python train.py --num_hidden_layers=11 --hidden_size=128 --num_attention_heads=4 --num_key_value_heads=4 --head_dim=32 --intermediate_size=512 --vocab_size=2048 --hidden_act="tanh_gelu" --norm="layernorm" --norm_place="pre" --norm_eps=1e-05 --positions="learned" --qk_norm=false --attn_scale=0.177 --bias="all" --tie_word_embeddings=true --parallel_block=false --extras=["capped logits"] --init="normal" --init_std_qkv=0.0266 --init_std_o=0.0 --init_std_up=0.0266 --init_std_down=0.0 --optimizer="muon" --learning_rate=0.013 --beta1=0.95 --weight_decay=0.0075 --lr_head=0.0107 --max_grad_norm=2.0 --warmup_steps=200 --schedule="wsd" --decay_fraction=0.46 --decay_shape="linear" --final_lr_fraction=0.0 --batch_tokens=16384 --max_seq_len=256 --doc_mask=false --train_tokens=147400000 --max_steps=8997 --dataset="wikipedia_en"
Each number is 500 + 40 x the weight over its row's rms, rounded and kept within 0 to 999. Layers, rows and columns count from 0. Numbers have three digits each. The size before them is the row's rms in percent of the matrix's.

# layer 2 MLP up, 512x128, rms 0.514, rows 182-288, columns 0-63
097:498474564449538500478478506518438513596504432543536504443521530503521512498478469426561510498463583509512500472554523497467535530442464475486508490533465427526550534499515510460518497515510479
109:499419484512487419486469532561568492514500505537507496534549521559509508484488494510504503494448494546537449480533476501461546449509468514528474518467521533469513535484512469526447491599574528
099:507522515515627429485539444496489506556494523541483472477467495574569517539435598616523478446493519481534574421455456498471486499533483476573595506501518520496496491492447438501471537501417501
114:526520520488438535520458433560544467473473465454461462551539512573449583473437471581498479590482508483574511489547511479501563545497520571453427544493518491520531541497571576485452553492516544
063:494494552497531513486433465459527541464502487470474494516534459524491520496546465437458464496522500441573533530524489479463374480515518418492500470520439445598576520567536495438516493467510541
112:521478491490480449503483537540439541465511487546513534515503503440543490424544475481478478509506540519592513402493513484460448497413549558486468600454491568488509506501461504480563529563504549
109:436567568451546547498515501454570547553558426546490466454491538522603497482517553522469478531539507475499477477487552461500439502526429511512507537513456501499500556554549531499520511430443553
103:447484512472540505500462462527504506542510486488495545540482505498495467461524523460543452577418602456487530546519483573474452505540489509486512529519489430528467499442513437499448614462405515
091:455508532478477404491568480492540524508583510496479494478497519497521573485458587498520537440582553534502484464558539505489489511496471465493479475491482488529492463510509469445509517531479478
106:493473534416400511559477508541489512476522553545536496523536556454480554461509462477510521468451537447511519503448506523439510467510446465575487473482385468477468471520525533526510421458486548
082:542505492489564459554475489494513502523506532554468421551478539435521474485523488484493503420489452461496489468525537482426532396428503522454567445496496521518551438518505510553554514452477456
092:540429476474431494509457578535507477499542527580490486496446469451571538479522495399469432480526488524468552459496537542448455489555511530515532466479534469486508573444492483551479505542508481
090:468558467514539476472605479505438535455551520525471530494532463510460519487496532480512496554419417486455501454478469541601501486547493495559432525520558506447535551516533493461515568476496495
136:434460469428536510560449579524555572504526441546511510507543542545450436436430497438528528540521533532541509514474457606497385524498531480549582560478543515496515497517445498503499505547510528
026:499508532510489467513526533482611498517508453426501520476564476531520585538511444466512525524476440473512520489539458533401513463503501496509589470491516440518511500479509505514578500520440457
106:466486503520483537546564565545490517507502468433541502542500480522554470490445505504522541485545493553579533517516556474485568424538436480518623460494465607389474462476505463549522578511532517
042:454520513500466437522470547578431450479549494471527429454509444550527455572511519506446547510433555549603500517523524530436543498453502465512520517493515474494466480536562573557459508519541473
089:531501512396583516529414519523505523532479505522513543534450479471419580475562468510456436542500492521558496530498531510440533450438485475479483539469491437529516521529447514526560461472453491
093:513491511442474615489475476520529523508553441496431532512491533517510532478488515522496513513552501554482434467539474531519487484520441517490525503468506443435480503515519430510531528479600483
061:475475510469534444515498585393531506452489508519521484448537492537496526487553480487448439513497538523498604478444518526411511488588492532481471441521493572536496430558504517547523459512481494
059:494462552414551503505506469485492533492547562502530534501439499439518503452492561558494456519511412560463434500586571534503525439501496500460512511513484503563470474450560461518488501527521386
108:510528456546490595572499555487500580453536491505463476529491500520488481522526534483521436530484494444532533509512568505572516462567513580465428574490556517436553484495524528441469479542504438
099:486539524513469499481481527487503586519553533466493426543482530439547512460541479539518559456456492504530492521444512522492596499536565511472493447548564429494505514537517540462451440505472576
086:546486469479495539602493491534528529529486482569450423451543491491476475451538469483524479549519590499533506489424486494494521510475541526576438520507508458475480523495540528415522491526529517
098:535465549395511533532513453523491500511469498482495484492553509457561526460506498513606553566499484506478468398529440491450479429567457484531569483537496506520494508524458545483575504491512485
102:543476513493573504492510563542537569464543524511542489496527485520474501485456534545478550564515509488487458481523547422461536494458496511530538548479484536495519472552453523525515554448555482
096:536507494534472534484529425581386542456561584534502509475550498480509500483487512472480516542500486544527526472501473479445607478474464503498382528492445465560483456509566504484497478512507473
085:468505510483541501536545554558507498491501503441519517543493500549536504517469563525527422479572502543520506526506478469460511534504392500493451564577448557516501490500503488547438469483488470
091:509529568483485453506460543538441448510518501536487495480493461506510491502478467537492511526466461530555461504489466513529458467546521559483503520581521530519463612508443484450505476507508489
086:499505530490432452429537533498540475436534497510540501440534513498427538575493452500459501501549545481478511491495501497504503497508513527470573505541480435466540559506441489447539513455486500
130:473500479531441434456512493493477574521511444473563486471556511490482491473537507492519547566408478552517528491534499514524518408470483513506465511518487504455501467517523540515553464555534497
084:561560489547529554514539542482500459502540482478532505453504504479450456506536539463538509494536527483523466441499460547447451509535528469519488503508504517497484590452387452495423457428428501
100:492491499467400550451423508502528498469511476473484486515599500507491570463514494481432490490530551606556542470433471552455485470473507542524480504482509436539528579508459481469525502570530525
100:568551516525525521492401508563511474486466471511412431503500526521536516497558554524483459486506466470468485485495542541486495506456535502454549555536484545444467498494501528504602537519501450
103:516578424512511535476494482537541439473567440502513458482484431505466535490519497546438482505473479498448536525464444485521522535463434489448490543515476518459480599507549570469480446544554468
116:455483465484539531520524546553562584563572453492538496520558540486529541563510424523564516557531445472537486481542469495503567472459480499524464418520452572415454460644466503486496521503496474
099:512556552589518466516516453532495549529541462496516522523480452501541529463557496564444529441486454510484489501469520566474526543539441479488521515494501470540511526491479501558506481433415522
100:535524496486578475493484514495502510503554511472450510477522469453494439589469485477548472456546546529522508526491460548483474510487537480564549501567511537433512441507462483504497534425474447
115:469416484542541465531570484509468494504508477523458491569556553497514457461528467543543482454545508454501548465467466517482484482435513460543473523497475551414472547463537480565509508509460559
087:461458489491456523493442484518542518516479451488505510509545490567484457546484517530477492495521520542493503463419501515475417516493434501537565474488505426579435510579425480573518481524484573
094:567550468533521454528492513499532470495511553495509415472519483437520495479483510491525476486440539471507541477541482520481508502452560489464486520558521529517467455498501593466504502598464527
088:505557513508528550574482424542443542435480535575563455489527453505425503480384514480487477500484502405491547551510529477471593535534505423470503473503496448416488528521459491484477483494509458
065:412502522529467503517597500502517495458512444500446528560481522497493529416538527455514501514442509538517459466504500510546513457530480422602525507433496427481551473547470555461450486477524508
104:536536458522509506591516459550494449438518582560510503520499514457520505392479538461530509556519449501505481485454498521426469541502487539516486423537447515502427516458389526504521432512460444
112:460472506426515421533478505491494556471476481554489442472454569551486499517438447537499559498583580563489524525459488552461494487530505444526569524491525494441525504477447513549479467506448575
108:543521523450455456452533497558458521455519449487515465480497510485509525472551507525569522457477504513492487454458576513458459490512519554512432565591472494421448508573504496444545485482493437
104:561505458475550467536499529544495528510602503581463439528505529393443499388512464494542485472548425501507511521473489513469532521479558521474535476492497503464512519446469531458522457459542452
102:541491499500465536523506468562538463476551468451492550529546489460461509577488530491489492527558595503467531471495527525512473471454475538515478542461453563464487484456432400548453546503532483
029:479476514534492457514525395525553506521522481381528440604506506505462528443551590479510499476483482494452539439505479517487537465512510494524575549537463564553473473509528504493533514522518496
099:516537506553465485511509520543550555548511482539418474490548507551535514490532446478531431548485440466497505522522506476512506418479503443495417496494532473510496478506421536468532469502522506
105:556548514479521495568463526510534477490497498475462438498460494583497395449531539499489484555602586530510510490483463438493492490505495589480405537529495522524543467469511504529482480548517482
085:520462458461521431492410518491515491530561507499554470492428557484522455484454521538475491488508557468541574525511545485489525439512498564510508473539531509569533472562423517501475525527526556
043:545513479539449526421506512494474484500538496472457506571528488493534490506555494482482413541505616507576487475488476522538437473494577496515554515477558507541493526571594477565502498501456425
070:510483436448517540479499527485511442480541514530432502481478488494478455391455493492546507557485520531492496450568514565564505505482531510500490550421495526497392536522524519532503465472506515
086:579492466570418498509547447556474516535452430504473439562459452528451498475532503558524517406539573466494429468506536523482485479525500520506516490469479480444444423504502479487592515518569482
112:487490533473509539559496498466544542487579486530516437576524522424387461514494524555486524533552416531465523459558536489476560493479438568501466568540483482530529487479450453502507485460547526
084:553521523504493458556559495527496533456501507486510593505546474495528474485528506542520457521542554504521534514483442492434525492511465564415500481527524514471493501473500582429496529543471469
096:453537566497479484529517454476462544468538516481538486490528525468508504501467438521557546529566523476531481524518540534470469498546485464505500504505552481451543455482480509503473448518477477
103:512460451470458508535511575485496452490546448524570492510436529497543500394522540497456501501546565551505551593500513435485514481559503524563537456537531408467482504467483537527442479484517513
088:491610504487569507472457467525472457522488479450500503433486497458525509504479519505511524482474625517509485492592497446513462526523507509544517440496507519529553535520440474520536429464433516
104:529607506535474549532424523503489379494511488465485466533458482534483506555478591546490465482518474525504524486590477517478504490555458458480520518556428508489532463443524521522514511529486458
089:495541500498458479425496503499543551517534424486527397506449433452535470478568448470516497512494446564488457536492590523480451528549458587534483513500557458440443505519534508496489497483554456
100:486505500509476437554464548481537546465589490526452540513527473526419534523476504507518496463521455488476505510525502467459564437445496428392398480533463510486510559441509545452544493510486526
136:482475514482537528553481443478467532521526478467476492513498485458527530490587474494469509529583524527565476467519564458466553490480463535446496542443508405471499493492483412594475512473522567
109:508469503556465502493436533514462508489541538540433470534479520510494497472466518494555542534484529491439458480545531435449467439433465594471490498539540431560486457526451531492488476457540534
112:470520488441499519551479445490550462462551456546507604527466490545522503480457561576442413484503510452494446457469505498489499451501453502487440494585511465444447467466539476482510484500555510
104:491411510464584535590522510558474485476525552452471559525480462515427488450492470518468430565569554502511519484515513505524604479530496551479491528512512564472422524487534420542485520516461484
103:506463505534538551627500537432478523513482468459487507549491483467516504556538442482472432506508568536510511452473441531460470491469449471557509470485495464473529477496570496477486465439456522
123:442512478530533484498533457480535478487479480477461511463490533516510428480454547487496491544444478455546463497541463506517483492448469507496433462388572552471456479523469483432501468463592428
064:441500466487521457517460428497517475492508530502537529478511485468537465517468561494440508542446530518498584464432545534485445420471460470507512544545473476456555541528429515448484527489467562
114:462479537496486538523480494436463556466447473498552416526474512472509526422477516506510475511483472534463540560602495479502549438554482470400441535536461503476536528525486490530483491505473572
104:558546449441423502485511544494501437470515479441543529463445585530476552476528524530465405568467536536495525422510543483484511483480513535509485497451529528433480545416562509550492499498505475
095:517486432516478414494515608537521521575553454470502453490457579547463503530514528488522496504497467414570520491499442515472565459479484482489458472516480524509418491492457487525500499560464569
104:447480531492480464509517464568538420459450406444502461433514541533506518467492497565503467459521496455444571475510497608496535529493407488534515482485441494460474477529451453504504545522457503
090:465449498463521449519450477545511546498550521486494470524412529448529521490472531523559491546487553468553520502544445510548494484460507524488432573504555453548427522532521500478484487464456461
095:547596494502421554525511546530528526467471518449522487522526512544413546495511545441546564551482474534505501522480482484395487504502495494506438579536497549428485552462494552519426547578505448
090:523515472553527444418489553436567543458489459472469485459493516507443426474519444511516487447470473502514524453557537497431452536552474494576513475475466511527487536516469574465547458486502466
113:505527467520501474495525523509522439557491479418455533486530483547487434465410517525522521540494493505539465483450435425507533491575490483517466495553466408548474515400460500586464460487502515
104:531472523419471495591484520503421507476497579494483533437511480514540465437537504524481522505513545566488482521552492444482573458571485525490466471538534505472512544472525507462528468491567511
107:537524469475533474520479470507538508517541429528498464536541502501405505485529427561460480499540497504482511486535495536508501543456466465443491403498507466432489549499416486506480459531440467
098:523475487536475478525464484524495487470495465588501501536498512603528438497511481530399558563472478530522555473586424400464545478476506497437512571499556535436467557483477479500536502483514481
097:464476447507501530567461555497450510569473461460531478462472589509471503506633524511477507505569557522504510479516505492447492506449505486463467515425476493494492459446449491531451522467493519
041:546470458604452500533495520550552512523518460522469455510480507464480459499521533467490454522556456480467602505509521535473510505535441469472498423544414532549469472542497564572492429510464551
123:519474491530470537516444559441524499460498542470549460460478513514485501523526492467517459534470558501479515435511525556504455497510481454486536543585463488420481491470591559402445459532562506
095:532512445487485438574560519479572469373540517468501538544495424482566589541524519526488496470531585480506535532513470565510530441543461489499571516508491508497450508512519462517469447489498537
100:523488507496519507470615491550490454531486459520564511487505516458500495433580494539528481517513548448514523486475516476514475485528429546459457528595407505583478504546493493483484503509572460
089:502469505447509441468460528477531442439525392527527455487473481558537555496492468533450533471479551473539482503535547505508478469486497441523470545459535432603465527552449487509431492557474505
109:523540473567547507467455491507495527455491502521510494545594459465522551523500515537470522485474470518527483426552492525480544467546532480473508592532559537442460402512492492452524579544545486
118:480504490528504554473545493517457534465550467495492479549508470531492539490468479527528515539509470483561493518567545486522604488501492569469490530505513506420513511596493464563450475539456405
090:460500444478555528532481497486486552544552560470426388471520448414484489502480478465478499538470471535492551491539473467496537537492510463470463495519489450468559411460492487507510455515498498
117:514491562487485519504600468515586520447456488482525516496510483501529546451527578502502455584499511523513503534404508538487549459512458442501495559525470503522555538490492472545496448433507514
089:526556499499462545498547468490504466484477470523548452420479450445487556509502517506452478462529479487513548495510513502468520520466437554496563566528628546535464400411437496549517509465543500
113:574551511474454483594524497517523530500506507449474403573513515507511514519592521459491454499515439555540503529504440482465479498497482477462484493600519460463510433487476488522511533517448463
108:455463501530531501567536473462514554465533486554492490544472432497524519471456472522544523510488423478483511446466463443502585490486496469459544499591476496536465464489510491521497490538495556
058:458476463478476457589487488575482475593513442524469528494461418514449527537495503515483500467508556510495513455509534485467516404528498478488517517457507487550492550528463496538514501502514491
070:520461508477484397432456492507585439457509490539479512497491423518465535478555536500505481512495470511613496526497471522533492480510472469549384521536553449583458512587490490451506539450500509
108:425502577415512545547504463497513547513522429496433528468490439438510514438512508488439525548568453510502502485535452478506541525471486494509506559532432521559480446482477535574557453489563489
094:604471438573465502471483442526510489478545442474500503472573475437513556492544548496448435477485487525539548446530484478531527526551506436484469516487520524523492525554547498524431493605536463
095:448501446490540463507560502480503448402494448444542454481542453466532524482491567476523478499457544458515456517496517517556562458556418455485549471487491486500467525519518493529477449451527510
104:486428529492559477523544501514469563472541469516551486465489543578438530584466595529518521552455407485483550495531502449435557530555452445500466494523515464541456544498558482532515528534460510
103:476423488532547510509512510466598514490560478437500521457475487496457529460514509516494482493429477431544403513516502573475549477526465527542458464464442499425416550530520419488574525555458513
089:517514424520507529502547487479517465468524468524450450534407500525512446460496480487456502489486525517502562456476495454543540513554522574537520538486539506536437504481524502542465519466453564
091:500475561526465572493534495535553455509551504492455525483522499502498520488485429521483486486444558525433455535537543502453517460531514506539532515510492516455571577482500556516502513538590416
100:572411475555473567525468481500465509495532544500473494530504509498526537524551525493518486397546482449503516545527576497451525492486437432532465537536505503493503474481434491512466541412517485
087:509564491580461442517489461494571436560532504463497446522507577453545531471480466487475507450407492572507528467463580453447529478552472489533454485507526524523467549499497534499464533509490505
110:468534501505504525523458533501480438531542507500528459426518522458564548511518489508470511484502504441463519493489419520486485495497460413521468484519550474477440484488444462552436543485529558
069:455464512490560497577497548431545504488464529546468493494486538527489537465506501520463588457498406614465496453536516510479482465579544531504484484508497492481492546468526484499499406546592493
# layer 2 MLP down (transposed), 512x128, rms 0.253, rows 182-288, columns 0-63
101:495423474483431539486477485468469524514453492519481524560539458463493487498435465468467531430518438517496500518562536500512519476519498469464516571484509446500512464509531540452579594478472533
108:524512469508506520463583498469470501563437471522588473471493477453504540568465538476497451495529518550557469502472485486499450468473544444471447540526556442448483549530533575500442559439541507
101:587376439469489479494512516457466537451493437428469517486534493551463515418473515464503483498477475519541485575533401576480484487496559438490408497526527579525491482510521563522485459541494524
108:490541548511452488494500468512548444478473506535504502491466479601521467533509450549563487548496425494507544500504437529568503589589547501537581520472522502507521506489461580480431468502484466
057:563523498543469471462496446442477479523536509471533561498550484520456460447523456501518482484436531532506522541472519529530469467491470479538485515531457454517498632503595481488524578471505555
110:558496500505595467424515532469516510565482566440503561519481422479541542531507536485524463435541500497516486562522500535529537511468460389584408531458472507506493487485489495522476486434533493
121:437508507516608540505490550422538511542556515472532529495512507514564503552545550498433501461533528468529445476539501506478460511506469513501562486497479471475461532525553413553477499460511496
093:546478534475581486525505515470514459465401488478520518479486607421513496434443523435525479564461424536527470509528490483498509501444530539583469417457506496506492542564500530537485551477454483
094:500492454502484506485494515482592495469432470484469437445497474505469496465519515442527519574571517503563475475509456517426498502474493504544499431493496472505428528557566481502495577532462479
113:481475463484538545495530480503425474529542575492541503504485510474488481456463529438385504522495515512499449494413538476515468502521612535546518538472532444487496431578471530455507592486535461
076:463470484460491445443569507495471456481499487423496566494502469490528475478490494517561494449534526499495436470508510503522516446510432495524545475509482584442450609526510508496532478533487471
089:550498495441515499499522442530478430600524582504514527522463497423566473576483494534504438463462511500462512463486501475477527548551532473503513402529527517473539513441519500472553484515501501
091:461568480530465518503462452525487475504503556503491490474532438513545451487482459448429478464499478473423539455490462434480533431458461418537434501557470445440534516521528474535488457583472513
127:501499487510550491580527513545519525544545417558506528542489442528485435479463470443516456471541460424424521517456489550484536494463499552624603464514511494491500467451450458458481486496545521
026:538549520479526463378567539499451508446541483518483506487512522520444542555521427557552565496536492412515514476491476517496464479458531528544582474479418552556485506538516492539418457487504487
107:524525479549537515511557430557522479458431527536534518483502503490498535542509555479476504507488535502542519560577441521501495424467481430521512460499428518510502428531553527544466491460517477
043:488511472482533493459401571531456502453524538494566551419450571500478573516484458477538544515487528523419433529550499471451486491527502438427536527463419498483525490527553498513556463422430486
086:502447522447480560459510478486577480501534457410440464453446521529512504524450438497521519446572486578460399511480507548476464520522517525512428559480508545516499564588529452425428482472525484
103:575475556481486519549507464521524508531479486496438532462517494599529483527535534420501550436499412495486474589489496503526543512518460529501482559413435501466524553511565511526507519491506529
067:470477521429478499428545513464522488547503533501446507488516527526495540515437549496537475491507553472485512450514570522466481481497480532517440486529593494533478505536454518541472474475528464
056:544507490458483405471437497499549579517579487514537498463479494465534490434535448553545479486487615468535518474483582475513427457480527506555617491545511519508544479492529467476494543510526509
096:535505533484518422506495512456442564525456519608513534505491468509421432494447469448558557471476543513444461549519514443492469496487414521421459552509541500519531489508510491511561573426470492
096:547427522496472513482539434506543577470459521497507467539489557487486523495528546509555434501507451457480487523546426447441512437524530526509505573523482520405462468545524612501471532512498508
085:493492453444485519598521506530548518506456509520467524536536563566525409481477434480530416501494516507444540475468530490495495505432468489559558510528492495471534499491552537529525479591443478
102:530529519448555580468426487558488522499440490498562533466482517477477480471531499471561472585443458478466453455472399517421508475526413450528556508529489470537496508479429541536603506523483492
106:559447523553545498438417538481487485486461535482562463455531535597562486560530450498491536524416438509537503544536510520496453475579547431538491458441484471509503485564512465564496568499516545
094:473445515491526460594516584481519514581482476503457486525477535455476431538546435441515516464570492420477507500472570583546460522474566425535518516464561521497523548512475540460527490543550500
098:507506516487527472453469525465502494509539497523498465590468479479505518537521521541565462531512495458508513501479453426485466552535483504458471511452485481475502501493530493501556492527576523
089:453544500455520408525495553447509528534542460430478561463498505494413534508456509499509540508510460539492521475480572532581437563514546429570504480483520529518471496537544508486434455476443532
078:497515472449514520477477494523558475499409472515559418479468542441534492499481509529484525613479497495542525485509485522568492514501449530546524413589459498464539442498452456524483530535534495
120:507471440526507510452546528450488490535490504488519516468555486548419545566497549416542470401559524450425434549459502558529509518490499494495457484502503490498432517555510559474522481552508486
100:567538477509489522573482552475490495446487591486480473534543512445449493462562546520446435429508501481531501446540538477463467498511487510571557463510456474505499475534492479430414471458471481
109:555467489598533518396466436504525548535468559538500512464492472499536595545518512460458496553505506543508448465550479465500553493525547469512468459544455453446436422537552472456489497474520499
112:500554526551541420481499483535454458493472519436455452566484465546504514518484549477452495486518464520434516493511557560490492522514469550469506523557474500481519551481516524489537526537507463
094:450491389544522437484530542496530550562509450566486490549514535489433507524505507504528574428473477448545529489453506544517553459497476507477515550485426528504471598539474474454493464512443556
116:496421454480559589473460575501482541495535550519473570527483475510547503548501441535537451551495479525514493426495412504383487529406567496497481471527495498463517502449487524541469545528488506
105:448502566507482528547534479529504507571519479493485499519520457438467465527524510497492477392520427481530496563482508519429491495563546464474474520532498575509450419444492536504402453538466537
096:517457519590460497498473496492459501405565506460481538450542492473494496524397464490454599493521517553550519517510447515464516490522533514578455496443536482458548447488493494482412522483528490
114:492532603537418416514523530464434450439486464481492512463524571525569465420534525455506481480487451490443516517514534441536483540460496521520521477490535511535459386473453522479478429523479556
080:420456519480454478460420529480498516502514475576529396535507527489552539544509459494456459488418522481603533436468495496499520440549520523528599478496525547509471550434450569574439478496486452
094:433541544528503478509518561508530459518414510538532506536501533492487498490544449504486555511452457521501498517517465411499512507405513503467491515462590512467466529531566498473452454556455547
078:458526576517524477471490558474416525460443469561471491468462530465469495454513455442455458515491524506477490482558578493482445548479515505537485429506507426493447420460548522511506468442523563
080:431543468540466566526568512454528488466520465524459484565460451476518500411504523511503511470442544576551448430555467457401492535472547488597496506491532496534503437512476497487491493527521497
105:520550452532490446402480501469496477551465552511520516494570480558504496456569433463459522448482464426428447528490569505464491548489516564440469465570534465467507554475478483420465537511486564
109:468519511498471467495501458460454446538392447513500480490525586516464531496504496479494499486503557438460504528445463442460505536536449566477559543460573561530451533496487563440497454479530540
102:469495597526558556441501476537494469513555437477486463488473475597514492450503485470540453543558507460522463480452571485479482467535454538484429502536479559421492576550523444476482529523540464
100:491449457462499524544486457462480472493427557460527477502475418535533556554472499503542503522552556473458432484516512515443467507452551485536526454482582507463587567568526535452493503508479516
105:536537539507530570461436498381492530470476513490470510498533504537449479431399451547461450460488443430492509478545449479550491476494516521531508512495521484486475467531539505485498592466494466
028:541528443543490488486501453585522566512524491513552485554514541450502534436422478577497501464393525526530481453452508527534478499478476514570577498564491564508570519504501514508476384458514511
092:434481512495517542497522514443520489559501550452516537438467438513498449500538501459496560480446628486551574511468443559482528543449506465460488509480509507486456503507513460511477487451521465
096:479447497455498403512491496526509534498438486491518502511539494534490516515579401421441493506481573567533411515503469446491506602463535511475453449485467534478521497568496529575489514468534444
084:505463428508479507490501439509482491479424472523479409483536456534547476492465522529555540558503616543524463488517548586498459442477498491541488520469552519466442451475519466482477446466506495
047:537430464540477498380486484485528494487507569431468526521523407567534545439501507466480496469460548543577446471515508468545482553443562502588488533450498549488468525525554494475568532461456515
077:512525458506472532511558471468482482599533478532478586506558476513442451492436509505515441485523428528490490437474541508521594589526543467492477490488498482501459446474507542493537497521575521
087:446555471490509501483427499477479514505467499473446564518524542489542509562509494479516527437502554482520517559526493501463541498419518505509593412517509402529483515481618422500468565512443501
110:498453472515571531450529484471532469477518530512505548455491457466528457577517545518508510366535435557460502480563535562485534565493502470504483518510481494487533521472463508506478551410525482
097:500524510503516469461474539495479503491486546481464475494488509537533529408403549489447495505516434570494495526449458478503504617481571515484582504501497522564510550498469525469601550459479522
100:443473503494493555509494538523483457489543527458489532502525398446459585553530536504473520490551539481470478477443482508469576525551530480466546510482571619518530389545388541545468466563537500
095:536492494501458448499450556505545496460390526456576495497481508496492479531478552583621575519497502465491508582527464489525449470423473414537516476470490517511571526464478504469545476460522482
073:460546480498515475534514507517447508472527456527510508540458518463601520461454494572484399541472525524501490460539456568536417473561539494401532459567541439535491573511477459472578493467533500
092:583530468481540498504536409418500545451540535499559449492487500476517583501543507584556477443539514495501543482475482505461516463522569574534496518503476491503515380429511459468445569484526539
095:441541553476490509459564534489543456462511451495526544537484550507563423475557503484506521508521464529503502597496574524474540538466504520413441500562499474502530415519486565453472502535432497
105:492445513491538520526525565456492444430487493510517536498557568527507523556433477490462567397482486519499506513553418471536493498451562395501472551453512507508484465439559473495504537429429441
129:530458548491521521426486486545492466477426559492472482447436535520465568489486440503474554520535570512498434540501523528529408515524483547489466467493435520499414542556527545483513472487444505
108:450492539427466475434471425544460506502525527565436503506546470370499499552515465517480515443504457572507555484498476420491531508537485520546524493434455460533546513484495522459534543494540488
114:436564541475496485433556574489469487508492545535479469550477506501554500402523504437482540479453503506510449517530550435538509445556519512468471527501406527439457489471415474524463497497500478
114:526436466476514507527464509489422429573415519513467521449549470461464503460476404484488511510587536483482522553501555520538575495554486463527545474504530484525520480441539486510426506535504510
102:480378530490448489463455502499477506511498498491511474546516473499433519497506500495457517468511470483500491481600489507472527543556525450574420493460538482469533498487507531506515468530571504
118:452548467485456496508501533500527416540530497526492496519494453487536456505516422564539516492488514515501476418541467451421469481471518443481502482493571516514431430493451523460626490539539491
067:486486512567555482523503474600496556452538496411434489532436493493525554530522504499511519542484568544502526469491501570457525453517422520500505527503515529443486540536539453503471488498539520
112:491430533471399544501467548466478419524494510466523545421455509546511524463548522497525528517602516509485472524458536501523551469442543417487431475496470528503539488477455558526558464538509512
120:485505409489528518485522549496534467483484466497530534480432573508454548451497596437471461581525451513509544507499542498510502497532588542489524495407487528439545564458507487576462522486456463
095:476473527500468527463523507428529425493530487493474449372521552509518469575528565473538514474514480552500457513483516489570498524500546538526484429522529415545509523546538513512534489524511479
110:487495487505514447440514465533493522481518529523499479507555540559514442599517460533481516445476512474443467514506537500514564512464534554464572500524457453523520471461512545499496443543468529
086:510424543489566485457528546591515525458541554487548536504442475507509481457459479511444426473537497485533491495513449486478500532479519525487504517482498458479433477529541529457483462504551532
091:535465469435519466490504464538474609536504533485493570527453538553524487526487573476520475449539394546489460530446513479482444471450549487580502459475436449425529474507518491510512503500454528
087:531481510541548583492520502481552457476469520437524558517475459456467496471490522513513523528446549461537448584547525576456583475524498524427549541517458509502497451554469522458485558566535445
131:505483557538495583436452454476494530579449497538497554478579587513453455557497426512433522453495456562479551503437430464465530521486518464478473527472450468520523474481553512552548491463461490
093:537482555522558466519536516454538525504545492430542500571523473547417499510562524441488503560491471513450458486507533513435460498482459587475497470502457511441501494468511486468466528535464470
101:484523518506519466418527520497441421504514547531527526522560431541450478440444410494493471488505477496421531520491518386495609523484504500564571472484471540480487483521411524438519492552515485
086:440467579455525489543520465479511421528505470493457493561542530472499540450485496462529522553491458470571547503487512512531502494515530490435451495570498488512590420425546498543457501479492550
097:517503473561475539460466504477463457514451506446492513420556535471557547475495508575440521549590533524532505470430512468527514504575435488430471418479442515491460520505515504462520475413507529
036:518495545491459522453484498510515461529520467447531430523520532456491530513532478468493507523478521488522557495493505556462423423486413531445554487525421561571533511518552481518522487489476543
113:530467539463537503502498532557544555505601443501504604596533501516463482544504459478460394500535484515486475483411469523505469462558477419475495535513535492535471533466476458505531439501508480
093:506465489516484475498437507476498550511452488490439495553494515490566492546422517510471553446590486493508510448438514461552435564432459528452531641444474551443528452562542420518538490499493523
118:431487536496551471463556448497508485610443514503500513552461457470430505479494490478492475426500455502489501530498423456534528498451423489550491551595425552550452488563518439488530448537548493
081:546494473509527510531449509459467522526455494471519472532533478476446432583541431455538542537530483502446537473516458568570494519567570492473485489433528536508490531577494495503512552464466413
083:530462550488555534527556430569535538497471477483466525530497469520502579503482485488543437447534545493543558500481490558569489466412467450513529436467499507495560456568508501524468517454505491
121:512518497548506515455480559468416488563518540534559546540532468550470520512490470499481489442587538541516417414435542496552482510505569520454492553478554608454508443491509537508448516510464458
097:421556459482525472481531535475465471510472468476501517570544498563491491527456513500548535497542485401528492546433484446512527564496483541448589562574532448489579474444467505550546461467474505
125:489505463406487543485591541455517403544502482554514524539481511495480457466506558431529505497556516492559490498467488476460520502534497428555501526513499511520530516501504507511536459445410498
092:466539524492459513476508494502472453501498536510493450468445498463477450419494468474509485483447512475462490504558471482469451508477476423544567526550579560514524517504513464555523444428523521
114:505531528463537584485521487457543500539532453442499521507519404473548465584559510478419485516507462471473485569482526506475433429541560531511477557527439514450481505510508436569499553508430486
105:556505477561501531496435522509487490499461529522482516507437491488538493520519503520444518522553495534505420518556467528481577412485509444563512554456473505557575534462513480505624566497485447
060:470526481520466578349462434488491493464401545478512428566508515484515497486519447432549556449477504454479425504512519406578485495525579499540430495486561499540527530549476485472512510483506493
081:469453517439534514528508452512460528499508520486476515515498523522465522445527505579474611554498426559552426489485470537505454477434517591488376533532540509577436498527444506460481473465496509
108:528544568484542542409548531568544509508474525458549535541518484449532484473467538470463503509508393526431469500436444477545481484530586448424554489558475541562467472475502481513542544493491528
098:547529472570527513463521449436559540533437501506559482468441489483488444537617487505477479494522523440494442584509482510491457490459498459451493524429513468450537528496570522461483518458489508
100:554467519432413487533537520478475433472526495550447506504501516528509507544491494466550483500559552549530474483408516509483509505496531450487582409479521535450495498444520466503492557456540473
098:530486503444545497466566524478489525521489482480467426467482546482486508450509545438499547492413473525496480542466453515565483511492510487459453499526545532443506478528510561437454487469441518
113:506426508526519547532527467465602462490523486478461498523533465554526528453421538497461508491487488469538450509519524571535502532473505538530480464482444538474502522450471418562544503568488539
093:484502478479481508490492444390487505395536568487523555414489495381521524475492516522489488514487537511430492542452520487504457517544518484457428482516504571571524532509499531418585492436464443
098:499528523481540586442476467540496486458547529430431498558536503503561494483494449499446478535499492500461482479449500475398461490469461551566487542517533534438546397505491476517459526543499538
102:520454550511466514508527512564486558534566511510533525541514505564465456525492465449478502461528520631577526516506540479481468471551511479541484524423515507489453449488508489538483521441557493
086:515465484469482462477489535530468528453564521542482518517473423563504469523503503468407502519490485419485487502537471509531535571499502475507496492532467455525496451529492568521481405531449428
106:443468506526452486494500582454482450488550544520499499548473500533531506428524565542527462599498559506533484506535475530506471487442433515487516444522448574445505472470466515477581488501534540
073:579537516524492494491440529518473457499425462522429489460532536560580423512526498461511476495471421489470568500512534460528502522493493363475472517569499460480515526503533469525437462505505536